config.toml
n_layer = 8
d_model = 768
n_head = 12
n_kv_head = 12
head_dim = 64
d_mlp = 2048
vocab_size = 20278
activation = "swiglu"
norm = "rmsnorm"
norm_place = "pre"
norm_eps = 1e-06
positions = "rope"
rope_base = 10000.0
rope_fraction = 0.5
qk_norm = true
attn_scale = 0.154
bias = "none"
tie_embeddings = false
parallel_block = false
extras = ["some layers without attention", "local attention windows", "gated attention", "attention sinks", "value embeddings", "value residuals", "a smear gate", "learned residual scales", "capped logits"]
init = "uniform"
init_std_qkv = 0.0272
init_std_o = 0.0068
init_std_up = 0.0272
init_std_down = 0.0068
init_out_by_depth = true
optimizer = "muon_variant"
lr = 0.00998
lr_mult_o = 1.03
lr_head = 0.00492
grad_clip = 1.0
warmup_steps = 102
schedule = "cos"
final_lr_fraction = 0.1
batch_tokens = 131072
seq_len = 1024
doc_mask = true
train_tokens = 784200000
steps = 5983
dataset = "wikipedia_en"
Each number is 128 + 32 x the weight over its row's rms, rounded and kept within 0 to 255. Layers, rows and columns count from 0. The size above them is the row's rms in percent of the matrix's.

# layer 5 attention key, 768x768, rms 0.0505, rows 512-543, columns 144-191
size [ 71  81  77  77  82  82  70  92  90  78  69  87  84  73  92  82  99  96 105  93 108 106 101 104 108 102 104 103 106 124 101 103]
[[152  73 131  78 151 122 108 211 160 129 123 157 112 115 122 159 129 136 152 135 164 137 117  98 187 138 111 121  98 118 129 208 118  72 113 142 144  99 155 169 117 207 158 108 178 137 101 188]
 [168 137 143  83  66 175 102 128 169 144 112 166 147 145 140 171 159 142 140 129  79 157 120 144 122 139 131 132 106 117 102 168  79 161 129 188 145 140 179 146 128 168 171 164 150 157  97 146]
 [122 131  48 130 132  50 165 166 126  89 135 109 109 121 110 153 118 131 118 130 119 131  84 114 122 113  82 137 147  97 144 107 135 108 129 100 132 107 116 154 151 140 136  84  89  96  73 110]
 [121 142  88 140  63 163 135 185 106 141 170 123 133 113  89 161 157 145 101 160 143 139 102 130  81  93 142 155 131 138 132 156  92  97 109 207  53 103  81 112 104 105 152 141 129 155 125 113]
 [176 124  79 125 155 150 170 129 149 166 170 124 137 154 123 127 160 153 115 181 174 116 131 166 213 128 133 134 151 140  87 168  82 100 108 160 106 139 112  44 103 146 144  94 117 135 115 142]
 [170  46 111  83  86 140  90 119  99 171 162 159 113 123 179 118  74  81 126  72 124 120 127 137 109 117 147 117  91 121 139  50  87  98 183 126 186 148 132 150 128 109  95 139  79 113 180 120]
 [111  62  85 113 145 180 110 129 102 124  82 130 181 155 134 154  99 117 105 129 104 159 169 131 168  57  96 143  88  97  90 152  84  93  86 148 122  81 105  96  87  75  69 129 104  92 172 131]
 [128 143 184  99 114 103 149 112 112 114 104 130 117 111 145 111  79  77 101 115 126  79 134 103  48 136 130 118 119 117 150  63 143 164 141 116 159 103 199 161 105 111 117 164  96 179 101 133]
 [ 89 153 169 147 131  88 167  86 138 135 109 172 143 116 121 104  96 137 141 105 109  68 144 105  25 152 107 162  83 106 160  46 168 131 148 110 146 139 179 145 155 144 151 189 145 116 123 118]
 [211 123 168 128  70 107 134 137 115 121 178 133 118 137 143 131 163 122 129 103 128 158 132 138  93 130 135 118 195  77 113 108 114 125 140 112  78 120  87 128 124 120  95 158 108 112 120 193]
 [112 109 109 141 108 183 105 119 133 167  79 180 133 143 108  95  79 111 162 134  72 158 189 164 102 112 200 122 136 139 172 103 152  90 130  90 146 101 166 148  78 114 148  70 119 138 121  71]
 [117 146 144 115 126  71 184  38 167 102 130 143 117 117 128  91  66 146 127 117 107  60 153  83  84 117  83 113 130  96 137  46 162 183 210  91 169 137 165 130 121 140 133 156 179 135  86  87]
 [122  80 120 137 114 199 110 198 118  93 101 138 137 186 138 181 161 148 143 148 156 194 127 120 171 113 152 108 111 179 118 169 142 120 122 138 131 113  76  87 177 127 104  98  77 126 159  95]
 [143  69 167 172 124 203 117 117 117 158 161  56 177 108 143 120 132 122  84 137 125 123 113 121 145 147 152 117 151 128  96  99 130  86  84 165 124  83 101 182 122 117 133 142  95 141 139 114]
 [152 140 107  78 102 187 142 185 126 124  62 108  96 177 152 198 171 150 148 118 117 234 138 198 181 172 138 100  90 112 134 190 187 112 129 162 134 126  97 143 124  85 103 126  84 157 106 144]
 [146 103 158 148 173 179 157 103 175 128 108 118 132 181 125 107  89 111 122 109 136 160 158  89  65 137 147 115 127 203  84  64 149 140 111 127 165 143 175 193 140 136 216 126 136  81 164  79]
 [111 161  71 113 133  94  76  90 112 193 166 124  91 130 136  56  83 108  91 109 163 122 113 117 113 168 111 118 141 129  95 102 102 157 159 119 149 141 178 106 111 160 113 171 184  85 166 133]
 [125 137  66 143 147  83 105 181 121 182 127 108  95  87 112 189 189 120 148 156 111 165 122 140 160 123 190 122  82 117 160 170 118  85 113 138  74  97  81 109 128 142 145 158  92 121 101  85]
 [107  98  82 125 155 166 106 127 156 186 135 104 130 155  89 146 107 179 137 142 154 128  93 153 115 133 141  88 178 103 205 189 170 163 156 143 157 114  89  92 120 153 156 140 128 191 110 159]
 [ 52 122  64 141 112 109 178 146 145 138 105 113  95 145 141 125 199 170 118 130 110 174 173  74 102  81 141 101 127 102 132 113 149 154 115 129  99 112 180 184 160 119 143 128 149 118 157 157]
 [133 129 168 115 128 192 156 183 158 154 188 102 170 152 107 138 103  96 151 163  73 161  77 138  99 107 172 106 135 168 169 126 123 107 114 136 156 152 110 106 111 138  77  99 145 128  92 125]
 [131 113 190  79 159 175 133 171 158 122 105  50 123  91  88 151  88 131 137 163 108 141 178 158 117 187 112 126  98 130 112 109 105 168 135 131  89 110 127 164 173 107 172 117  99 101 149  99]
 [118 127  54 127 142 169 110 121 149 144 158  94 176 135  90 114 187 187 125  88 125 149 148 102 139 137  99 135 135  40  76 126 169 117 188  79 172 134  94 130 173 154  91 109 135 154 104 142]
 [101 182 150 108 104 173 154  96 117 115 175 119 117 120 173  53  66 140 120  83 165 124 134 117 146 154  94  93 190 105 177 103 117 143 137 142  66  71 124 106 153 125  93  97 169 102 160 115]
 [147 155 120 180 155 117 131 130 108  80 132 141 123 130 123  46 135 143 129 160  79 137 117  79 135 162 117 152 206  89 123 132  66 137 119 173  72  81 139 161 163 173 105 165 106  93 168  65]
 [ 67 108 156  84 119 157 156 142 147 156 151 119  99  68 124 130 119 151 123 116  90 150 106 155  85 107 142 105 101 105 174 178 120 154 139 154 255 131 120  67  82 102 176  92  99 158 154 184]
 [105 112 174 141 150 138 103 107  78 138 182 100 101 182 103 154  65  78  89 110 173 126 160 134 124 171 161 101 149 150 100 102  87 137 136 124  82 142 206 121 121 139 115 135 188 116 120 142]
 [ 87  72 117 158 190 124  92 100 131 179 157 179 205 145 149  89  91 170 136 126 127  66 139 159 128 115 103 113 130 117 199 137  85  83 133  95 128  75 148 140 164 146 148 111 115 137 146  82]
 [115  96 143 137 102 148 161 101 140 142 163  91 122 171 148 149 132 118 122 164 111  77 144 150  71 132 108 141 126  92 119 153 158 136 109 122 191 110 175 133 177 108  95 121 126 141 118 132]
 [158 173 142 177 119 153  83 176  95 125 116  95 136  79  72 101 153  78  95 124 115 142 114 154 154 143 102 180 159 144 163 120 123 153 158 127 125 124 134 119 131 223 105 102 166 105 156 110]
 [195 168 133 104 141 108  78 103 152 100 194 128 170 195 113  76 127 100 105  98 126  96  93 105 131  97 106 159 131  95 126  77  98  78 150  94 107  89 157 139  72 180 136 173 172 110  99 145]
 [ 58 144 138 155 130 156 108  94  74  85 137  79 103 126 157  58 169 167 148 132 121  76 140 139 124 158 118 124 141  78 114 136 120 110  75 134  81 131  85 138 147 136 111 100 110 137 143 147]]
# layer 5 attention query, 768x768, rms 0.0493, rows 513-544, columns 144-191
size [ 78  75  80  86  78  77  90  91  81  81  94  82  87  95  80  89  85 110  93  96  99  99 100  95  97 114 106  98 105  98  97  96]
[[112 118  65 162 161  81 173 134  87 101 128 189 118 108 114 123  94  77 100 125 132 104  90 114 167 117 147 143 136 102 204 165 126 146 116  93 141 104 117 116 154 164 143  74  93  94 111  76]
 [ 90 152 114 147 175 160 107 152 121 139 123 152 132  94 122 130 118 123 200 125 120 124 185 102 119 115 158  92 121 141  95 112 111 146 124 121 106 175  80 132 177 153 112 172 234 132  87 150]
 [128 107 142 106  94 140  97 144 133 152 142 128 178 173 153  83 146 126 170  89 136  77  76 136 206 122 129 155  50 130 118 151 150 138 138 145  74 132  68 207 163 156  93 136 112 122 124 203]
 [ 55  96 109  95 126 203  77 163 144  98  83 137 120 101 123 145  93 145 113 137 119 137 127 125 168  95 159 116  87 124 146 138 117 134  77 140 138  99  48 150 119 164  85 175 146 107 107 125]
 [119 137 149 122 114 163 138 148 152 173 156 105  95 129  92 139 122 138  92 130 153 148 138 175 109  94 134 177 132 122 216 108 113 138  87 134 110 165 160 108 107  81 168 137 149 143 125 107]
 [ 91 108 137 100  95 171 124 152 192 133 107 135 147  99 117 194 149  94 134 101 164  86 158 127 147 122 134 169 104  88 113 158 146 125 101  96 147 134 124 146 166 165 151 154 116 188 131 183]
 [109 113 179  87 107  68 158  89  95 175 165 159 126 132 135 118  51 132  90 123  63 118 143 110  87 151 138 172 154 115 164  74 101 129 116 128 154 150 166  96 117  63 167 101 159 174 154  86]
 [114 142 153  72 104 145 140  67 139 127 147 133 143  66 143 140  83  54  99 104  67 138 175 114  85  89 159 156 129 142 151  98 140 140 117 114 152 135 166 146 111 109 138  91 124 192  78  84]
 [157 153 151 131  79  76  85 152 148 140 128 159 153  71 116 118 108 116 133 161  92 106 101 141 146 109  92 133 164 117 129 176 173 151  74 135  74 107 141 155 131  88 195 150 160 144 125  83]
 [ 91 120 101 133 147 204 181 124  94 132 151  98  77 155 153 187 121 138 103 133 144 167 180  70 116 100 135  88  64 174 143  81 139 148 189 144 171 111 101  87 111 143  79 101 108 147  95 209]
 [155 102 191 135 136 123 170  47 115 145 171 138 151 111 115 145  53  53 120  95  88 111 154 165  61 145 171 160 142  86  97  63 134 159 101  86 172 141 153 189 164 107 143  97  88 143 111  67]
 [117 182  47 106 143  98  75 131 133 144  89   0  66 149 102 178 127 128 206 167 135 116 126 154 171 162 105 146 125  89 110 207 123 137 112 131  54 151 168 150 141 120 151 169 132 101 139 139]
 [152 122  70 179 140 156  85 178 171 150 131 118 104 188  85 191 158 136 148 160 141 123  88 137 133 126 104 114 107  95 175 170 111 144 143 160  99 129 109 140 151 152 155 156 107 111 117 168]
 [131 133  73 162 125 141  79 209 159 155 110  93 114 114  86 140 183 203 100 168 105 131 135 161 153 100 117 109 110 119 127 191 117  80 115 143  96 128  68 128  65 155 134 130 166  77  99 160]
 [123  70 159 159 106 131 143 123  59 135 168 141 125 128  80 138 184 108  87 175 107 163 141 104 159  79  71 146  97 200 153 156 148  92 148 133 146 159 121 164  76 153 142 153  90  95 147 168]
 [ 99 133 183 109 156  87 122 148 120 143 117 142 141  70 166 111   0  92  95  87 102 131 151  97  97 149 144 131 149 117 112  99 127 145 117  90 134  52 133 117 210  94  80 105 119 125 127 147]
 [125  97 167 133 171 129  71 133 188  95  58 122 115 114 117 169 116 171 121 146 146 133 139 163 169 132 123 128 137 165 118 116  90 112 100 160 123 116 119 126  76 154 103 146 124 132 126 128]
 [101 167 106 109  93 111 110 139  87 147 119  94  87 142 207 158 165 176 177 145 100 121 112 126 148 124 173 132 116  85 138 168 126 145  99 102 100 131 155 137 140 130 141 102  89  92 148 112]
 [184 162 124 133  54 138 102 163 148 164 138  68 140 159 122 172 190 149 169 141 104 146 133 142 113 145  82 162 128 144 141 127 174  97 107 139 120 114 129 102  81 183 109 105 119  83 129 119]
 [123 116 111 101  82 127  67 134 180 150  83  97 140 128  78 124  99 143 143 114  84  81 170 126 140 146  84 135 117 109 101 188 161 172 117  99 161 160 127 134 115 164 107 148 177 135 147 180]
 [127 107 146  80 181 119 133 125 115 149 123  58 117 100 166 111  99 144 140  93  86 208 189 119 137 160 127 165 115 120 129 111  82  61 116 108 118 129 151 149 133 139  75 121 153  98 146 163]
 [151  94 201 113  83 114  81 109 115  84 131 116  89 166 115  75 141  88 179 152 153  97 153 148 117 118 119 157 187 110 219  62  92  69 103 119 142 151  70  74  81  54 114 174  46 108 104  83]
 [129 179 114 123 158 119 135 126 153 126  60 125 105 130 116  75 104 136 182  87  68 130 102 107 108 175 166 119  89 127 121 127 144 161 131 116 108 149 139  60  38 181  54 124 151  83 159 119]
 [124 120 139 105  92 129 140 196 156 159 153  96 108 172 137  96 154 118 111 103 150 137 112 143 120  71 145 165 167 181 113 136 133 118 112  78 107 134 171  85 136 115 113 202 117  80  97 120]
 [186 148 154 118 109 131 106 126  97 171 137  68 122 163 114 186  84 149 131 103 111 138 188 125 119 111 152 150  77 125 155 129 164 135  94 127 101  96  91 127  55 116 145 107  95 116 103  63]
 [109 124 118 143 152 113 119 111 113 135 173 141 139 168 147 148 163 137  93  89 132 131 121 134 134 146 137 144  70 108 168 183 105 105  96 187 163 117 165 142 138  85 153 140  70 156 173 112]
 [ 87 117 109 158 101 112 125 107  84 108  99 166 164  90  79  78 154  99 171  77 107 142 138 165 184 112 130 176 100 107 161 114 100 163 132 124  96 125  93 124 103 102  87 148 100 137 149 143]
 [ 96 148 146 145 125 114 107 173 190  65 155 187 122 115 101 143 151 166 169 126 119 133 129 140 116 101  86  62 177 131 163  77 101  99 181  82 174 132 106 127 166  77 134 121 144 156 116  70]
 [124 123 128 119  75 112 130 134 114 138  29 119 171  95 108 144 141 112 130 129  75 186 142 100 119  96 152 137 172 124 122 141 155 119 166 146 151 133  78 113 116 121  70 152 109 105 136 103]
 [ 89 184 100 141 137  71 168  73 162  92 107 174 169 127 132 154 117 142 165 147 113  96 104 113 136  88 157  77 130  88 125  72  88 118 119 123  86 107 179 105 192 120  98 180 147 161 102 162]
 [144 135 147 167 119 169  67 120 124 176 196 131 122 125 125 192 139 115  97 125 149 172 201 131  85 104 110 135  99  69 147 108 207 191 143 124 124 111 122 141 119 129 156 110  89 157 124 176]
 [126 122 129 156 162 140 100 164 151 143 103 107  94 154 131  94  37 126 153 110 117 152 143 156  97 137 101 116 118  75  92 122  99  87 127 120 184 108 170 117  79 105 108 154 121 152  94  68]]